Part of a small language model's weights: RMSNorm before each block, biases on query, key and value.
Each number is 500 + 50 x the weight over its row's rms, rounded and kept within 0 to 999. Layers, rows and columns count from 0. Numbers have three digits each. The size before them is the row's rms in percent of the matrix's.

# v: layer 9 attention value, 384x384, rms 0.154, rows 219-255, columns 256-383
# o: layer 9 attention output (transposed), 384x384, rms 0.135, rows 219-255, columns 256-383
# q: layer 9 attention query, 384x384, rms 0.091, rows 256-271, columns 256-383
# k: layer 9 attention key, 384x384, rms 0.0913, rows 256-270, columns 256-383
v219 113:594428489540437581407415503496464453512404496468520487576492479461470491481504452459557484430540540496462456487476499461559395637426529471426508542516482461489594483481505485491502477584465558421428595408562526490503517455430529481510407430444494464517528448516452442474527393491412469441449415411518553456527547457501516474674533504514571467512484509599494510563523543503509543471432
o219 109:494440492503359507506460483517492469495485435528480472459553497528619530453506438390432451480496430533523478480461539514532463533422576457573497424405454502553474526506479493465636491500501564506534541430553515454522545474420517530502382459464555449550477491508416509499448467467452504481455543437412442504466498505528564504508635450488519428492458511454505529485408536533546537481565
v220 113:470476447483491550536523523439536496466381446488565410419517501518481478422591490543472606492507428519513420517509452470547444423441469525389486554453522457535474582636498561389544519442522523460551462506505503560491484564406495487552443499426566511504565472458440569510562494539536492470443531469487497598538555499454617570540547511545517393621566505601566455622531496507463491472553
o220 110:524523478509540467379446519552544516538479542475503403419565554572489481543490526465501504458492488413511359535548683550558503507465536534550487538516547388524438435450508513361503553538448544590496454487580482539410545546454539475451516528445443498513530502481412494495547437384562472548611454418491517531535544483494564562511481475482528509510530487515441533525558578498443490514551
v221 109:516567570519450550508515422497569458556531466588594505516457493514485511471592514549443445464517482581504446437579499487588528481424532490436643549478484432517456482561531493509520481535508547656414551520548481533432498542606444487561593533437468472465521402472414474498524540457524456503498582503498431449497455578499473511494550510444459504555504487486518384459477640612443571459476
o221 107:543427583534460470567404552503536483453454477413587501406475466370432535504530530518470588501419506537510529525515497476564475513476471526483617466549515516572493464528515527463526573542536555505458501512513496539514453442419475568511498452471458529492488495407545477532488527602502519461505481516460439496474484549537486512436567602529503467468566380463588528542484454583476520504441
v222 109:501517597430517576525483413424454439512525468441553468462503583361534441606430387519530385503580453582462472559583534547537456539540515511557546500403494577565531452485507500537574432467552482550455516525493475480442529461514530506492506629501482576445533523542456491351482558550486508477485443449485421514483488517468510545541480462534509654537480485520480498453518426521539474510535
o222 108:528455489441495446483612449483536425473496556501532516483489586452568487501444476491427453474423390549490524546489543456485522536474480557457570565430456593515477516424552602428532453548527553579464486531549477477475509516532545534499505554501497442533534441483452440527619477418418521440557530427568377505502504501555610515529430381502552570392411433575453412498525523524540474513420
v223 112:465507490446436509447437482448502428485418623505435486487480533539480497542466492507515445536463446519452419526547450495492665542469464473384562496489518449472490513497568406478443532550500533502516513421464403561448478438477525542417505517543490436514517475662539454487515466476520630534444503467552473469375547462559530505512486510617518491463445517537612464511441495474536466570392
o223 106:440463611510353460449512502568482527511438563542565480492470571581518502403513486464488471496518461485460452522476495559478599555524438369583508529462460474571538474479456493464419510576465511435511535499526469465435410470498478514471406540587540506540472447561505534596552534506529473535491562497541509441460530408504510370521554485567601543525386461439528474541472535486480483430333
v224 111:460538440501549408471432449494546519464466511517525469703540528550421499628561474544431532499530451386491510489556540509463534555484507574483596445493533484535469542532404478473459462563506496466524488495528513492471455562471549518415461485553435441524472609523567582531524535624509527570508524596533525468512502492447567455529470582512498557640446491373556510507454445631508526530500
o224 112:508460478503483454435417482484555489520507488568567539498586523505440472393417494428471606559446574522501585539566492522471542514514496630516481551420570552482510589534460545521509421422448474562482441532546473546456428480519499502492490520470538542485537543473564513486463450561440581461496467511483551560503517496489493481479503511490506495537509591488526454490480561571486521454491
v225 109:466412623503539547603550518491514523500483508516432475503556496527544481433522512507523481641471481539551430462475494540532367534517487428500447513458454498482457466425454403443660449608485567554401489455496524522495565462432404455499551661445456499541588436539512588515494552552413511489521568511549552485608510579536470540428506537479431403479351509440572536469416501569631436484458
o225 107:524534506587459524574467502521468549487481486552465470538490435497462479559529502582583466556488487499481523554512417502425425478580453367478386422442470466482494476604473479437577479474511533571457408588589406551493566497415529474530528544451528467440554596485513629562528506608441530502533437427528487526460438480463422470436498521578448377510519512550542510442542530487548460550473
v226 115:506511575468447505434538566575414555458553560572405457527556538425575452509452531566517554497571470462445565466523522503469376432412472534401501533633470449515399521518536410543469492577536552501499554490499523473563486532510544474466502508412554444453455514471496520446477434587545501486502466465471573442426544455446429585506478498417517512491537493500569472507585537517500450514502
o226 112:397547450552415473530540466526464503607372589512461504589545493477550518526491492460524438437490501452519665455544572463529405492448464506512466463479462387431389437499579554541485459483543493531541526496461468572537483424524476420477443482519562518470556451546516510489451461605530517470461503567394544506524503486472485501526501483461524517486527364438516470511502512516458610474508
v227 116:529436448517387477559511483466500568502476525524417575493484496446502554412499541437464497478551509513488523507537500471541572536535495540522516461528445474486548565494435512602518579331509505512533382520396462484460568519570582539573444488575446568445543487479358531515504399489520507593400467470555523496515593582548485442446529475445473475554540459562466486421509516409628484456509
o227 111:467474598494391451491515475589487566555621489619520525417510547519529528474440552498476566505419534482485646497655511474549557491532448561526459530547496501413478474476424480576499579388514481601485464534449498461524507576475514572460484550595459538398468536414439525445523520434553501499456550470477523500503482558485559431517431505521510439466655479500478453498482465447591436537527
v228 110:509534515462521453445542514443476460441551459524514532518513499468507536517581510454499448480407560476526402574509494537513525557474491412479452478507447475518529575459490518527515451429494414519543533510537523461463462502510480497525470482495442507589508487474456427588490511555547343503522547587450559500496478420590511414437549599451503426502456537581550421538508439422507480456448
o228 110:501457581454583493341495484499378465518446514521549448533493490402481565427469473441488488462509444583522503564500456491459454498437465326435541522518522602483419454556437498507393487577510439507445429514497509519553518505494471537466579477501486509544543567565499459547453513489547456508494529554447449510405442475503494494532579491473491481489541556522456438538452440471505467527531
v229 109:516454447519456487511470431440552408458529515447505466534484516498491534451468503443519546578472457426524553503443553451565579476489563497469625493574397560570510491556482460528462463336557472576477537516539517540557497484515472518588504524486544540468618580507514551507534467529492538363496434525531534522514552467562513543529405524408473517531497465554564455511474526462503481522435
o229 108:483439430563486485500548567461590515543533533420451397502599476533445499536600528431519579551443500473519475361503459443493498503505445504525518468529497519493574395519463459573452520542582506565477593429524511539453458592503459566549480543480522488548547553536486523424531496529528487484518511458454500585541651518432513504357535481438511526479492495418505523446483492504558448487521
v230 113:458522471585487515548498603465527445492491406434538560565454479490541380452488496459502553508457481516577487468535406491522506468441461471543444517524483556460607553536408456459405442577515555551511470419557456464542498549439544469488430526548523532478505531566464487522525550508547443498457508475562475453398476430547580481456620486368514430548438512482436529485507507552490434498516
o230 109:537450504552403473471559506460507568501502448574516446609481478563441470489458468459529541535490556407466344480510504488523475496353533533412460600457497454419498495525482584499381511529488560479505551379425481590528551566396489482426513466480569505443506487518463533493490509559476526498508464464494515425487382512580503587440521492511376504568411573502456500421576432556519433521529
v231 111:471405533574505479558541482503556574613492463591465487503562460464450471464453526482532453449472481441461401389479475562444492533437507559466568516464480576585435601502426480553506482454465501540568515483474468516433525490465507540453570449552510472488438399516564504492522479496480484520489525578462541491525508500449491433472530517545412498456583456522518561494535398522535542517461
o231 107:521548479470457606536435535431445498487529390540455503510550542468460501466415462506538539440498545591574555438432550432450517499498574438495496581532398608619434536542474514518481580525455408537469528507424507533566541563448495443487491492466539495487483525406454500496512482456493495499438511508517502515555521519481492527472463520502496462467473426541592468572491506475529587501428
v232 114:525534380546484489549490591425546554546506479457441466491506471530484523477498494522524448538420533539481500508494454448607454532547446472519485544578458532484549551455496564597555457632465463361416530470416457551440527492472464512499486575490442489519450519524568544516514508607494537404496524473586471540411441560542553573511494422430668547529499521516508485505487470586483484598552
o232 109:498593449501458513585484525478609507410454456497556462448483487486487585396488536451537453569476598525591480512482469488491483549568526445551499520681528518540505496413486508465592463557570522468468459567484481546478539437491485530520617515460585495530436551499502488631420519559521465513515463459513493491475485407437562514467463411514579470448581537465431541454423410540549546561444
v233 112:496484582536499477535492394511479501524473447489409510468562520397543566526562511465547488500431483456405462391526434464438566516474547523413527482468465469475548525518568521458510562469562465557476549488493474418524490500452475547439459429469474486484485497566449515622501500560553523508415460562553519548435554533502430450516585509386583598531506520523500510464526489540532555525507
o233 110:465552566491489427508457476561573585588443532449446513440549447473493509447485493420503494549454509469518540422511444495451557415559502577456556491503508446559488465543529523535472540569472466485505561437497514477448533448485480521425493484506544491566509492496502472542498505491539495479486525532472507592394568514521508546492591532452508518558512407564505455512570498580475453552632
v234 112:447446514613476445531505436453523481468438576467540467554630541500443577532486515457552533494450469565548514476423380473482522431508580613535526566532578555474515434498506509453466575506543494479427462472543519560451492533397532534509479562508479479474495461607439472404427465590486562534475538540480548423525545455550449545487526561500479485504492375538498524594469540452481546492522
o234 110:494516494476564495555488501507610570508450594591450498550506556472461476474468425447440405538479511483557472561537391543477443429653553605516482521491626516544506437491502479355470602474565509513512455441484449456563475424505502468541526527452601542534477522410503568525575523600435420489513543441461543491554578611461567459538498485499491555508472474470610505462518536497498513436529
v235 112:463433475557526548476418569489496520483550527482508434445456530522528541548470466514471493529573514541532485524486497557519541438510577500486578438494505510466499375543495458566497476466429495550558401435539477496481506563494568441467483488552486499566502422481494533512443475490502428507559403391448431592540495469535490448552499525521450507449478568573451477614517428502435447457486
o235 108:526436468472420524453551536542502420465573555543456540467497575460497506493439492452455505552555445506503466475512532460439519463494533401530586586454440546476464463516462529600571529499404535550507451547409378566447496505552559526504381434411581488481455391564455509571464503509445521494508421486384517451524516509583594535484472543486458542656575629515523426496475564465450474524444
v236 109:487512517474571492497533307513502600461463528514581486453502481537486461468595585494548519391514488505539527531476515423468561466469391540514471515534486513485474521592496550552477502597552402528572514447527517394457533488404424520449480443531537552482576528537449574519590496494414470546584460481514515533451514506522461527524520502489439441500400551475542418528427489489539491452601
o236 110:500362466543492459469583496457507483579521435539482508493478425548462450486486480463484463487535530485535477543478473470439615477466429527473581523499444449451515518418509495459480685614445539530570481520503413501540534476527454503616547502584466552505502510599606560519488534469554465600533502477540529546484483395521464517482528499427497437544596467522508526506541586435573451431518
v237 110:462467524534621419441510516512459506494509574523390491525416526533494493484491455491527439504518515553588480539486528520514395502419376473463441436534515563497520586567462585515454544432457441537482544567578467566396488482384553485482517498476476450502408584503527546504442547590478495475553554471549472457412531605582553460548413483501523539510575580505532562371469492497520453490497
o237 109:523433516591499501531428485532564529535452472463518531464518517480500497532523430520464533459478537442467526486476509511581536421467404458453476383454496569533460498477469535508589623452522463532482486585519581523477585534425478567436564531507650484473397563499532497447483555459531475474383515420503543438489482504504570451534468555527414492503517490508472508497526444550455604556493
v238 115:492445508567519633549539519492422544494458506494571434542521536542502498532520544517514572451446447512584502458510488396439458495489563544501456456491476525442512427430479460466468434445571425488489473582477488528448504454462484596581413491575394502528486490503591457470486570433527435459477579498474518416431462456538491437577480505421423490442353549520375517488508398490554483517475
o238 108:474454530405516490514488473498479528485481506466490550451483652541485591476518467361550540500514517516481611524506527517478443410502531552529535494574506512447585474524484503505435508502540498473540596508518455435483576369528502481517496550495471492416503518462529478441525471457581518535486552581465448467490436452455477423629539462501523501524410443535631543511443521477495467539461
v239 116:463454646511478439479493391506572555473592425487534604441549483457443513496514554570509401383559472465491442548451524525516490519542513464427483474472474475530556505428577463462462540570445462516425398494503476469510499492420520551512545566589495467516515513491439506457464494576478497479439530454546590558534449482473592532493491451451459444532463479525438459459481510515495588422539
o239 112:519454556532472531464491515505492543572506460531468497381521536426510546489492483542526430479552558444562468452551524509437430539476566459474554515410533458536515557585497461383533452506484518491468516470425529451545516565510570456467518515510492452492474513479411430420468488555469518504418523450512537477534537492411478471417574379512484492576475410476422507496425457491541550553343
v240 113:481465488434411501512503482477446496466465544571461405563432452497498508527498473565486537579535585572536452553489460419457440530442510493544544503484437563497359491537460483416543567529468592575441489574481521491484492484528477461421442447510471500513518656604457438535540487527495520452510478568583521561406468542454493360487553557586503504548465424498568443427445440425399385543390
o240 110:454482479465550451406480468495574599485489528613442418468384443518528505475477530496466552463512554610473478508500514453542505390450486537658542516477509551457495580538437500512604517659529466479498481506434581463519450428424512490613462509491485488492476558489369567508545487501496505469472474522511407476420547556420512432495549623528487492632505543565643442495511488467572559449473
v241 109:487513452480502480546553408465479642467554441540577483541456529547515521447538477409544524510531459499538495437486526484481500563452474489495602533415497432526501526479406424507501412486592493514534571523555391515553512511465558469545563520507467515580468495546428455504615514403462472485608515415352557529346515549496503524559412514471424543460517487468474567585485520618425503556480
o241 108:514487540525594475508531487444489480492412535511507405548472519451436435476497536570494392505548512474477525473554493507555470577503472565609569460584475444554518489414448472437503464450461506459499600395490378444516531515581536487495572421459487545554554491447488470534488493486469474473508459479454500544544542518488562465399490466433545465463432525466516442482511460493459448468378
v242 105:495527545464570494543544500448562430478508488422471433386489460479497521589444531503494413470493476473533498469515433525525445538488538532481451521497510520527530516430453512563513495488551418579512466493484439484617571506533484568546518508509515456479522488522487545450502498544561522558453403402519488402544512515437502483539559583438430472356572513493450481517560517520508408452464
o242 104:460440586543371477453454495445574521443487508493533509510491500504474463510461461425508543451505455556572489460540396511498627531524574400447528457492471600515511611455550528395476520373505480514535521478471483499543501499465486521489497509451527466439492542513537501481545441458417580477410471392404514533473516500578412507454467459514468549470602528568579461429489467471411586489460
v243 113:510468511553483467588424459441528501446486500495541512535510489524505443485508489551538404467507510564525517526533542464486534396463600448526518577455552446513469502495520378528483546507548493411458467519621545447465500507520572481389500431546498467500647482479535550481584458429440541519483552454502507544478425462547552428511501476476518465489539511407619595544411570500416554483492
o243 114:409537480491507529478510504401572570476497549451545445581558473542511507500517473452446560453480524578536459505520426514490448485467583465488526461471509596570464476539454513493457423568470519453526527573522445485547461559489547535448428489514499513584543539467588512537452530531432425529520533430499543475492503622503564528521493516458513538445448527497490604583462497483527584547438
v244 116:480581370459474503499402522611496480457501514493516549559480523489494482474521480584485501428625560517550452486504517478475545426554468492442342539466477481504444460459502488529540505484522519519549467582499418465458494475475505549610542550491412430420498451505487523546488564509464375518527486433465490511502536417521458455490551524479448490516478461387526452477469612530545516494464
o244 113:457512504462497498550499466458485465486490514514486447492531521508499521418561507465490463513418444472483436520554559576454552443360458493419411571459516478453444459487437578543503463501460490462532482572490495431438446580522578539458556416477499577500533529498493547425615504507511554421501509497414475478494581479422457563537490456552524478579594494398512529464447526534622488512500
v245 116:519510419428482526545562488563505491509478451510529564558475486426554470480497460468484491446483573469487581524485499538557513502470455499527511502477582534457481471409473488558484510562499486429531532473523450488573487535519519452519449506466488523552512532516526577556547497595540463578547503552489488517513459494481402488454506549548490485514501552559450498635513496484432496529467
o245 112:569465574510431462483451532477436526524486478464425543464520564445496491482567439489486508490466587451526490502503510510507626495495379498499450437445572553491525483492466503479605504478582516514487457433497491530512387443592471502522465446406519509479559499499471448478460438497586477595552471477341502488480493531499451509495436458540485505447533543464508491534458470555500483467458
v246 113:536474511440567444424604569519475521527491392540504509571501447527499535455479439543457498458506480437448523523479556508493565521461457509560479440433537508509479452480493537423526533467491523418592519442449559624535515443504397540433358447493544562436497497536486524465464516570555454574464458466505572523536579485499489431470409525470481504517470376476551541469477584448556480501506
o246 109:468419449482436419495426521422490504452499612466528543488487319474423514578483512524464521552490516482553526627477545482481529599441525558529493621539562534519425540532504520589538509443493526471472521445565476590484579594561490527426466433603571479514476538566362531443487485478524441476561556461494577515535587533529453495510544596560462523555410490529468484528376539514573541477513
v247 114:521492487555517514595500494468560478435497496499462526516462548508466543485452501517407487564541540500519483579560548482532449549522522490444497509563380545463517455459501395531458476481449539494618572493487550482570515507449464480551385432632564484459469529455517519485448541469435598507528487536428487548491440429574423463514448559480545533565428518585456501531563549449581442528552
o247 110:514536548473403454451490441506502508582399511499565501475462546518518455420435502493477459491492475507595481487535436465497378580414516435473446511475582550510574461544538517522485494599535507476522553529483541579507407478436510546573488460489538537513488503445479429512500490456527544448522475498437585549476489555562580458541467410465475481408607481576499456487475539465519463577489
v248 112:469488462422447489522507435504465514550509463473422542383524534608531560411450485571458428438570530526427470537578447551458572531456506569500506537544519462418530518573416582537470529490561442418365535529356513427499490485484386487548558478448504437484552485488580445495502450467555444460511469594477540541456532501454540457504475474483565472484458466531477467516420542504463573466518
o248 109:512522498517471406536528488470532541548524491517517470422482445551507571520453492467542477514524450453486483453496391487468535568455438517556448463397527456506452433523504449459498522508450549461500502556487568488532507512468521519559398492463470483533492400477471453473587491452573413489574436494560610450588498491491419552559512456484453487493480621589474460641541489507491630524634
v249 113:432477497534607480604443452534519406498513528532463481489486492548427556511490537536401561430515511444488406467489511462483474495451584469514497548478482487510492451534490570467436552516491390369607462475501510474496444561556530518511417580538543514604475509520391424456447452537512500557494495470502527503503586493454491473565565443513542488453497526465436472430508545457534444526476
o249 108:465473498490550560524455537538495579463509466526468409424436456527545457546584522463454414472526560477524565534483495485504395505492545521467474359533449560503494501501521619440436517451526502526507429464359498464513444508525508413575446476519529545467465461616435409487465493483489494457457393402448478499439483473491588539604581595437548483484531554486538584483463499412478454468520
v250 109:542561375511524555526478561521510508466447554480535487490424484430506583453458507515448508402519522439563520527502433562586566497440345429454461613504496656509562488462489559542524478475476594429483435509466496426409463438418521459433542572438518489531520539611498531393517530407457418536536508601434496527528421494408386376457516582495549499531491460520419489580571494454562516463459
o250 108:546481447552451486496536509493521433526503483476593508447501474444491489472481430392496515556476436495596528535516503546460513534456390506536478554570465545533542599582458530563526521503482505495484463509463570467539425453474501523368498518456511545433516515500490522449508571467555555609541454507474477526466495466532468475485410532519514506497491493450429463491496493587413537494605
v251 112:541432492452607491529536544500529569439435564579520523497550590432494519550526496521448475507479538458581463486448473563471371483561408498461460428466355478534586491546369458546477507472601520511452462526472502491515529482424533534395554517614472430473527468428438567527477467524500539471529483493428493532452473524469449464574496443538416426494550443457536503481524536473519456401611
o251 108:460566413524505498451381511580484583578526500544494527388585542460559500468485505482435513407507549475510580518406526485573500488500463469497513498467517501511521500519493426485478556511625504518471430491524406412533558571514483584497498497529564554562484545498393599387544462517533446487476536461470511442454537473431489535524614469514456551510455472566489478441468409480469439492583
v252 113:512590450491444565465482479447495564453514545480523470455498495518508520464459542466521496484461532496525453447445515528489510490513524582543516503552548528576574533441523495579579650436571441531540519540523541492459442607571544525346512611466413499548471540481574470513504550436567421429565521492527636462465507562420539607487563503446501413575564371548521524525521518482548518425462
o252 109:588544531513446489542640531490496515525601461519553482554481490463521484438542448504499510504460487502509509480524384554566541508552582559401466469529438532540544486490426550459504487502535469555462446522493518446506451471481489552589505514455512569551544493497439551546478525447548550502495496475327403462428454378459462479455544589507547476499482509514457441567580470537461543527536
v253 113:452478454430600519534496425477534478487467583616552555526516414446533440512542524484400425421504540475429471474516566490453509517490553518425539463418527502503479430533333432550580468429466492575488464469491511452398478535583463411479562425562520489505498544457456469525410522488521615473478500443570495611513519504484431493477553562508458539499509519429467425499489468495468517479515
o253 112:467531424491450518409515516437518509502483531519561477471484488386532487461597544451507476556466488495554514551547489457485440500492436465545498504454471507452447482516519567553442507566503485546543435483499521438430517555502545464555506526580464492457553468409451448493378467490554610428459508499502518563446439548556463454399450513497400439594432564522550458521512533531452469484524
v254 109:564595465491590500453516446452497526429460517539400516590523471416496480513524495430504423511533502414475518410386412538400541518463493497511521532474492519458570490469524499494474531496497471521589437429476511564502540519524557586497494528529605510491588554502458530456463525562535462524457528552479468531495534502475534618524459559499488562476569460510526506518441473513434496530426
o254 103:495453448575577552535594428509505466524518498452521479496478600501550450515501464524454484533447595480534543498498513577588467498554546473436410511595494497523453520406584521515541539412487467513537428411424528507545477519432485505531553486535543478615488553462535394471622479505569522501507448512509427460507487487589501481564555604560465513524490475443526473475549522459425491630479
v255 109:531441522527582471517548481474479615537452496480501498450526483471446439536523467486482493413467521518489382498506441453497464395494486416490533473504545550398472463502522521471473473462481556455479516593511404503474579512544515462491470437542495569547493504500486493489504493438500540562486547641522559481580500524487499520519539462505558556522604593485407502601397566494589526477538
o255 107:535523489499434494494511440557519421485482526515394509547550474507608460443460491538520515452525538470513562493476530527569513419418361508535538400526513503498505555508526529412580556613426487493507538547417514440522449463540471457452530491476435509452426426482494518515486485444560568577573513485515434408531438544443549433486559407491511473525548478526440563459480461434546553490484
q256 045:504489432511458594543565466521506524545545517486516536519527473458489505360502520502550458407521588510582473563451500493624499619504510545457498492559450567545536649547426586456471521500391562433540412477549474456472448551553483533513501545444504525382479510525422416412530496540508479463659494520478550553458580571480440515448450412471499536535661488430530482492484547573532455503501
k256 046:457585507530487553433467511525504389485541493516450412494498534527583466535465538467460580500592481515399452606546496455566505458537553489558569563485486525390466556459523432500442464432585429488478534461488478516503512479412509510498461450448449469535460544584466551512549533468404580554519507488537473402627452487465594553511453445438598582474445449536423519522448449416516503599595
q257 044:421490585548491549486570480455496476489526584411546525464476479516500512481428521620462501496456476544571508536572508459467623516461453446608543483500389496479503542526451611458450444563558585427489547489416415486529465482462460585474535559571503522547538472594528430555476568474510470529514505492458390529524501491407611482546491518487450502500477445519487451521482490476522460495518
k257 044:488529439500496453463494601536493537559442510457547462441542470489523533531480470506537475438403461489503471496431521594467494560568490497530534520571536536540477493447513466502445482396469494462443521509557478535430499433514632506444496451473573463493408609399530520563437441499516381565489582457453453444544409392577533453505462485556500483506416501526449521513487548508401547525475
q258 046:487379427387446483431434550469629530379509450529493461483465549452423494520439489521498523490527507482479534492420503546471540566516492454453552567630508409547472413507453511438463589504516474491490569523467472529471403579527489433542492510540571513500545479572417479492472455449475494460485528610537608425509415445515634483536524534536493488448478475495513398518499524560480359504489
k258 045:464515441482602540515431469486525479471475465506561489486484539481497457511551514496414490508476564489493463528503427514546508515516528529527472531406440554530523465560615617537552467508464449511480532501537503511562499432512540474516492467504515496481579451403553521510466554547469463497501532441423416467595514437529415482451481451502362546573487485533549544491495382453558564588484
q259 045:516418473516552481508388452526544487506430458489522431530492438457534549496494473517494555540548460514547527512525492590598499538517452515580493549533496490616496514510489464462456527435483510586534500459555543464498473546608548559375516472574473527583479524435456491521540475456430536482530506511517539460483519537459418428497518450480517529439562517495426532463394511446519532516575
k259 047:463550510511434496498559503369483467595569579510480524535484578487495445575475502508486435505439468556473486472475505451405542488539532464486563498457517406535464455462474502420486439488460522412521492590541626466526499562561517476515495468526457507488481421545433510531438538480557443457468428462450461489513559543504589545483484509515539490538493467630660527572496469506556631591559
q260 047:522523573479555494530515474550410531464551516595549492481475537406470489533366470588477475511471459553504460527490572537564566502557574504538469513619493484455534481455534456468472538574477494476424379548461350535450450551483540443525560468543466580560478497528475418536481605521494594517509393567519480492472542510531507501537618451443473491540489461525494536512466485508576608508504
k260 045:526504483453512580405553497466569464507526492332523453553574564452489575513519481511500565481556520534509473479517449498515512503550563469489488463454446548399582495499441441559513493579520525510545608500436563464523542456542448531509484525544608466429591555476540430548583461556538493427524516498506444503454417527398586534442461487500463436483520639513517506451488450471447458561481
q261 042:472565425460444452491580575490478542442494543384532434490476536627426480484560505505511519521462517464502472449451409611634506517514469499558488541466496488578597551480533512607513489550457552526444510472531504548426534468519472501521501590499439462526477431529444477499582496553501568519551479643454451506529543450480476470416530470523596564554503498498545541549522480473436504506480
k261 047:463473443528514553511472499484499530442535431542551513443500556493494561425442456390473474433499411511555553594569538469473490575409478533450551525607551576381494549501494498472585563478493544501470462580431455514623490472514543510477493516531534589409497557463550534529505595596466485484494573539463470500460534571536446462420606476517513475459599544425486424492442501526477565461429
q262 048:491417440570540428558529529466439389514509451549490496488507541636517545434505506537507507474488453585492587567553514467465430528536422446583514507513464514521560568497478422450401405468547474572472550457480470648485565603521577474446517406488532550477544485539525490540362457511414577488538573475460625475397465451484564458598450451546439510477415477502488570538477402568548511482633
k262 047:379485523442459534484569554530440522423527472567439464509432537378479533540570507454435610562576508453577463539485517509598559494552529555543633556468492486500582457470605525538476557495581450521484404424538451478526484437542495521433443570572396558491497427559479524506463535522534463479393513625549500522461534557528439516491527539497539557608534509442538468503455562512523475496508
q263 046:581532555512552483495499518620396505497489496578429538527422449528522441476462499533474529553508603585566432495491601533415465477565494471506575496358436442563512457514516464394580479436525537457549392488438533604529537411449591526487466491508471523530476461583482418503492551544559480474411560498436559497516494477551467428504453467502527557470499379549490530461552624522598436482442
k263 046:471400414493460513462562491447553476625501531524472530624518499528469522492415516533575522498441424480589442460431430382530530519502472474426461478589481487477588525488615451474502429547543472431499511499558501509340571596447523494511507549548548477446480560481375505494526493554455533497467414526524610589457544530461487601503514503594501481607577567485490604486429425504537510548499
q264 049:486483550502517543513585418422562484506543567411522488507558492421404430469450473553464434488438566539576493470548433437591460487512523494555484487457585580468568518429558518482558521497493486464565485482447444402556488558512516608499542627441564524534555417390516568476441509515465565444504526476496514556551473569527478504558544448576495510511570495564465523589387514515565492463494
k264 048:461541513555543446440543607513519399512526545573487561567504574543492500573512522503506577500560458521512506555416523424604435450552505596479486421493453476545509451423461485467546517483555595511473435491506478492579537395599459584451538517507469451468452555526474496539426544495498576530547551525498506430472495490560482536488461522440543499543522494468535500478493443534526386555524
q265 044:515339539545528552379468460545519530437478442455543565496511530516457475415497497550514417494422490439497530457487467500403502510445567455491488461563594442438491428542436469498414564445419544482469481515508390518459510475546528490493635504475499503440507467511593537534538501624588494506454503556516493503519483466557629510525475450433516537499562419513451538507562478475557506510577
k265 048:525543516450507496561472569591421496585575507446427449450593486601521545484511423554481543472519540549529459462524540556505525552506471526531455531446580596533531463450482573461473473422486542458474418457536510492426501550473494623514527469615507470430538570501410520463532613502476521491437478529464541495537499556516463440627516497515498487411595456480502520489476493560467445494508
q266 057:518564532510425399530540502558490592582496480552612516391426381505554547539394516624579536529505435508514539491471611509521523509565580464486545556599521423429460435525503490468491586465536620490527504381467485506428483511465497432485477576482427465576483459497576515513454550481557505436432410531581424470542485486536362486569573478598415517530528479482548516519552453508511495506463
k266 051:486443470363577462468537447504522501454530440506425455554511526449501562515534476428453484509522471447544512459654462416462449468486527547531519540435506521494534467547475422507567544551492334439503434578525525476487524502541475512566588533489508506408397492462420442525549499502411502565550617510456516599407400610500545501547474597502521528472525511521368448481539492464444448514539
q267 046:434538419507500486602495501493473489408489546495507472449434460459563498490521506497537474502527461542487481479534509459550488412523477470544501544523485624393511443440568424538496490426499410469545509479496494612538400529393543414490423457415422511520475559449545538420518455577576511475469498510431516530510562552437478469469501422506538433523488467475604528474466501471392489463488
k267 048:536545466381516571390475516449503474505535470558483528511502532592488483437496544549448533410565480506528533509504571470475543509400391585521492482545513456495563422504443543439425531555450597551543485512484518477506380470539450495615427476565559529512464448422518439544527524519513391509675560505488495535538431428547464523508461403523451556450539490579477477414594481436564540390407
q268 049:512494448611514473544450482549480563446408501542477577492447542591534459626526651513474438550499457473489432526422517603541498516387424365557667554533443574474556430454526475569488490553539445533520429504608572447410528538431536518549527527492452492565541471496459515461465492499431507478507477519469437579473465511546574574574504517510463490479583552484501465655572464469482505449387
k268 049:469431445427537553475577524510471442520495570455496370521491519521464471581403523482584435435570436444555484412524490463506528556590506534456508501477516471472507575538489500404510533451573529571448443516503561535531473625540588530548386515526518540526549511472529463520527523565546522519440531517533418486490490461500557517422392421514524506470528494510369432505509495571420458518449
q269 050:461519497495514629480461472443428509486487469484557471497509496519548530557543447438562486449456491582529441499491430585458542499506474529492414499591479506602502479414435528455452408444444521523467442501576535520537516487456461499513491519472444519496537514591483519532509542515519455557480534551424493535449484510582410559548397513366473469462462480515466573422526485505485515517446
k269 047:506504474586438415575530624581496510476459512477405591468453479435531487416561503549537481599444543481524496517528481392529489463460554440511487469437469415498488494532568415674506464489514539460543593463461515477472476541482522467502452436532444473434461516503574629536438580435613592503502432578413452461492520507505548558391568477568492535574548507558503489466427574525464476533557
q270 057:555509473422516500519531513433525476483436560507468540555510470429551442495555532443512437492529549476489486448502460404446518465454407570567460442444414553593479524436459433506534365560491524410569365441506535482521439468508479554509440530480474598465484535458503502569503557522559526506591497489397468511435560438509627478368386522399508521566539430489421501482389409522532531502472
k270 051:470481598530456484413447537523520501521425468464413455470471479495431530484528539429507499435410638463490457567598546586523460569527580499406422506495534520467450418480574489428545465487544417498429537524510453541572510434548524378484457459512525446539453531407480542514463470442510577510500485509509467492503436597485557432538405603527550519528532457555473534483431503499487500497560
q271 047:558474420581451425380495432449535483550473495518518458559554481573511518545517546630556556440523386446503538502560547443478489479479492430445510587438628506489514477522533499577537543546504509435475514479519404475458524452520540536475594485485454407430546430521532514528358400591523534544485526544497543506549507493530459471516470511520500537526479477495455498551448572517473466537565